Weights of a small GPT-style language model, trained from scratch on English Wikipedia.
Size: 12 layers, 2 heads of 64 (1 for keys and values), MLP 512 squared ReLU, 2.43M parameters.
Each number is 128 + 32 x the weight over its row's rms, rounded and kept within 0 to 255. Layers, rows and columns count from 0. Numbers have three digits each. The size before them is the row's rms in percent of the matrix's.

# layer 6 attention output, 128x128, rms 0.06, rows 0-127, columns 0-31
110:122048135164130095163101155123082129164143140168176103089145080165233095069231123048148144130146
106:027095118083140170115154084148127153092164174030150155061153124074079122152216134132193080167149
101:137136066158157117084124085111206189160078135135141111137160134189107056152125110151129138123138
091:138057165098180103130093157097153182133136184172127084108122177150094140103136102157119064157122
100:092098109172132089119160090117100162137096087164069113223113101093133133108123050153119156139088
100:126082117118178126159108117177128069098095141139121111150071126066093166101117116198155148190143
103:129229134114143126074166122138118076164135184181141138116151154126086102152238080133153098209102
092:128165112083116134133133126133216207144135146085163051146192228150204086109138097166168098071090
115:178103115193139015090066151207040086140154161125136170163184142160157138097177084123091150109110
089:135075093098140147090127170121075113125146168168058222170123133136131122077169128111123143136104
095:181074176100183072141155130130081068094146092146168108160090160143116101146119140106162136097047
120:138097152068167082114184108154155068165150138223078189163116090071143134143110128141151136152102
095:171171121126182109170040161124170052046144160134137088103090101131127120171160120092168168128167
110:105135151075108092113104062089194122068138132144104133067129057174164073114159051152156143181148
114:073143042112126113173101078068176160085115181094093092097100152127166183149109108134186198106108
104:185169118055109085133132096099091132084140093087136173134170088112115160196171125101125171144119
090:114154095150082129138066086167169146113103143189194159116056137130164085195137145034151136154160
104:098146085068096094165152136134124103212151132112152176152162128165133191185092118128144156114053
100:120181129159137133123114101140153085102160174133190152081115077089104155135152097061043143162117
106:151132171071167148150168130156169106086136132095186081086130133108084085122107082132150109199184
119:103133147174168124115124073169177155201152091184183058078120100107157076176150151167159083126171
097:096127146056121082167081163175175089140114121175112118187203085135144182105151073098150123152066
102:179060160146140090201119205154102094146125085146124128097151151121083125173110124116102141172134
111:146060137148067124183126173066122078130082122181092125087205110190132186156154104175047102119145
097:123130126117130212167159117205096122133135117222103114126076062057112101120115092132147166155172
109:184124156105124094159157183130147108135147130135204029078140146052052167100157134107119079155112
115:048179110114113166172079070154141101078107136190113180102111118120097139180155124103176124118138
103:088134046077103194147083132181140144110175170144119111083178159200121110101220120100170111102138
095:170187164172049167089159202125128155106163108160145073156148153122047126103130195119124118135131
102:086130124136112153117068209105122071152071090119110133092152180133113145134143129117159107067157
107:112137156027162152141113088171150081035140113134069219143154101141106110128158101149181155104139
101:090133134085113149168142131105051115060176115112181167099147110157102167127196203123154060110134
097:124050140133120228187124158120204118118159101137100052127113097149131124161089081123140136166159
093:090146118190082148137095076141150085194114118188140168151073158125125158153076133132204146131133
095:068125061135160126230165093117128140113096114106030125074122131064123113194096099165122175147179
094:096118161110160093153187132204145109162138093091078133189136107078085122090132079173157066151094
092:110121124110112103155103082196102097102113061123125156139186160161145098142153162181131119145136
095:166133110090165133094128038146166114108087108087068156112101138134099178156110167141144123103129
107:073137074081098181119121097040162136122113160143135121084084098106159163100133125103130113177086
100:064174101019178168035092177105155116097152119116137096055127059145123160082109116078123151143190
097:122167162180169137126094169100087120089150206165099194190143093163098142198152074145109134120140
110:082167074199086086161173166176146114082098146135117114169095153089163101113131121102131131065100
098:065165087120125150116103113162184156095083186131122084133140162114127145104092151125044134158137
093:124099178125163150148127083227126194079099152167102098100121110183191119062166107152139179116169
093:149176149097148079117120117164139151079126138172119112142125116182132102163214070127121106163119
102:045093105125130083117149065172095080155086115151201200175138137075089108134136116172193102115042
107:140085171130171125153117139169158120169193171037096106078136159107186126099187095169133205161110
094:164144144118155091144207136096104115109055146120153178090059155093167138145155146153191111160134
098:126175124115123125123200161158102145111092127125182132122208184123157071168159104088150110123051
109:186129130191143157135134118109117171121101112151118097145112129154146051090200175198064124140145
088:100088159089127129085049185127143185200142113171087116172125131121131093157068141163144106132125
087:101095123151103126178164127172091149094131128130080110211149136113154088079219148197128099043060
088:073180131202198142164184148177037136158159104141121126136101122076114102121114076125113199102122
112:084165128130122113027128128131147123215119103121171178168117166231155094100090143153181095148088
094:114123125118087145183101129099162112023167201117092194144056143109091175170183157146164147145179
098:104096159146127069117117156092133181193126132117126125172171085101165132103192083053159200148109
081:125153064089130046067106156070105126098115091132163138151077111130132069144084150127120097092133
106:188125175160189088161129128161145154149143136137077129127155104131122118117109096134135107117155
095:203099126118128164093129046111185128071115111145152127125072157239150088116152070136107107120177
093:105143126140112120133171140080122172146162127100181136161140164213144069131153119145109088160119
105:100182155159096129107160123073100179191124150145187124171135147135131125211177080168185125086145
113:059109114153152159129136117128139185071119108037192119094104151095102008138114120121060107081097
100:167138108145158113154111131140206097097055108111117147095122231133174136132160110140106104141143
093:112085097048163235155078106133205200106076156095122149103080164161115103142087156128130137100132
104:131122164129075178142198146074185157117138144137127101102077107094115092162090080142252121122145
085:099086127164142069069113104164121116112130123138164161124195112139143124198187069171115097137194
087:099180099098089104181149070123191104126163162107131140046150107109125122101156213154192111181127
102:082043115058226164126125145150159167178173153171147191120085123128109137138119077149083118106081
083:141116099097136128116138154149135163147093116111125083050081116092098165045181131157057136136126
102:100105103130094169104093078079088181118108156182123043150222094141107115095126103114088106135119
115:139157112103089106133098147061176139084146044154154116149109107155137112188169103089145116182155
111:171099121113131104097128023156052114101152139091143225144174096186115116122101159079109175083145
090:157125123134165114093139128129092126155144153154093149093043102102107160129080138071091123182075
095:144170097139117123097172075085090100168103082103090116165186132172113085136130133163109140154157
099:116088078087111168134154115123114126144099163076183203108118231175145118086141194099101111170136
101:037185105189194106069191120169133164104118170127146155164114139117104139151236055163124159197122
105:157087161097122086185132057140160142076161081066094114179185095130178134142067125148156150125137
090:130108152132100173099173175116071092169149091090175185127135074107134122120127098112143087074112
109:075073168061172170120145131082101121083150165104067157158129158137154161096197051162087121134121
095:134122107177161134143073040170104162156110143199125148179085101116163156148107126113147138184095
101:144148079091180177209034161132191130175102111164133115099059143164159120133091098083078184100059
098:100152137108066194121132068113119171051117098151152155059100081072041104124113133151061092107175
107:109093095104130082222107061139208143079134125105042166170101126146176089149139182098183133166150
104:165115087152104060118145141163078125185128147132060128162147123134134145073181175177155120116156
089:066073122110102201098129144162106156135128147124109078127172113187124153065095123194125066066041
092:102186112082117064126109081056156118163121137113194159107092111065107150106115135092197109099119
099:081114176139164149101138075179130119068158145082124146151182131120150160197097088123076086193155
107:116134185116168091128042095130165128185192185107108090155165100140119129169138131042203169080123
098:189176070170118063142130134058119158112198084085144144160153110191099070191154131120151122155132
087:085072137122116111170144073090113124056159131075082181157135092149172175101186175152074116159154
089:154168152106134115058196108089177101135130193075110117082153141143123106121188139133171121069111
106:133106096103050143170105101161165156042068082125118157134083133096182095126129026167146208099114
087:094103174147173102150114166135078162067159091078110192132159136118153089138087118089122128115135
098:141144087126166082159113132108192120199101155158180122091212133110176129169082052091150190115115
114:205124154116176016135119075041107164078157145076175147152088098072093138100084099072069107203121
098:124153151099097099136190168195130114103041086090187062122101165085127102122090214097057167079092
090:094163147158160128065163155101101122186134152140140181165095078162088112080168109194185078135155
095:163116212126066126070205127146085117130160128072110181113104145104135154138155140182143104147172
103:178155162144073161103165158155135147094200186131128142091135182060159216142153121062131146118112
094:129106127128066125133077151158129117122144167111151138192154174141090140167077123167228137077058
097:086116054186173139171166182067090166039122185152113067137182144120087134124148055120145093126167
109:179146111149151123083147135062179157152114088027186127105061150113101132109140169147169159093129
093:169105076066090082180156130087102171147112126140091144084197175072101090151142099110140089126129
104:089178143138154096156096157102116091160162138149123089159209113112123095163031166117162060085178
105:146075186102150075117072189091128109105125116068132134084153124163119127188117140140131134044155
115:125133105110091185110120186158165115146158057108156150140090072155175114186131109101149138173223
091:168134113110128130142134117102060180122114142137125183061158136216133114075175156129157115104209
092:125156062059138081169173123104184147164147093091140117096143168155151121117153178075145103117104
095:097042114128140122156101170114188166134133148150139092103152137153174085046116135105079031099135
098:121083191126098021173178134089150078113174166110105065153186094144091156163130125168158138142173
099:110153137160124112123095126111163104159108084167109106117124123098072113198169115193220058197204
109:140149142165123099077088090064166188096127203203118035118134137190153148122127107146114093176155
099:155207182108118111041175178130147138138083141133166093154116121133144127111053115169061139153126
114:140046112156103076066111103125105201141122081127144139122092064127219088131124080127123182180136
099:077053106118145053152060064177158112177148155125113175137150115142119163111127100145176077117110
100:061182142152118143125030099170109117075102094095184094116156119087121143173100114107145157048101
096:174079182165111114129057183065156093077161093150189112135138168146124168178098160054088124105110
102:097169110111031157164116197197145097128116112143130213128178174183149108138208092118157088101161
106:063157122171134130133075136199106062160160093173185108066135118157106114178081132147114133157119
107:119077196166078158094184128120102135129113136195076146151055132092154110152169103166194154183127
088:136151139132169132228098158084070145136126173105107144136108134108099117192130121150120047057155
111:168111152053184027119152143169168113042137135138142111145202122144157123133130065140120109166114
094:083152122123069120115135115148170152151111152093103143134167109139131141114169134216151082147114
088:106082181192117150083174106063155114139170149088096155119129104130111184119090077177143144158168
093:138111090116173071124155165113136096120159123116178149151151170109153023094157108082156006152160
078:117108176126181091165157182105106128072124170084158069187106140037108136120073077053158098196073
110:204171132131153084165158146151145135090111091109112115186088113119198106156115161063184121134091
102:214115175095188140093099110091162185146093160116110097115073151130125145103124110138091138189117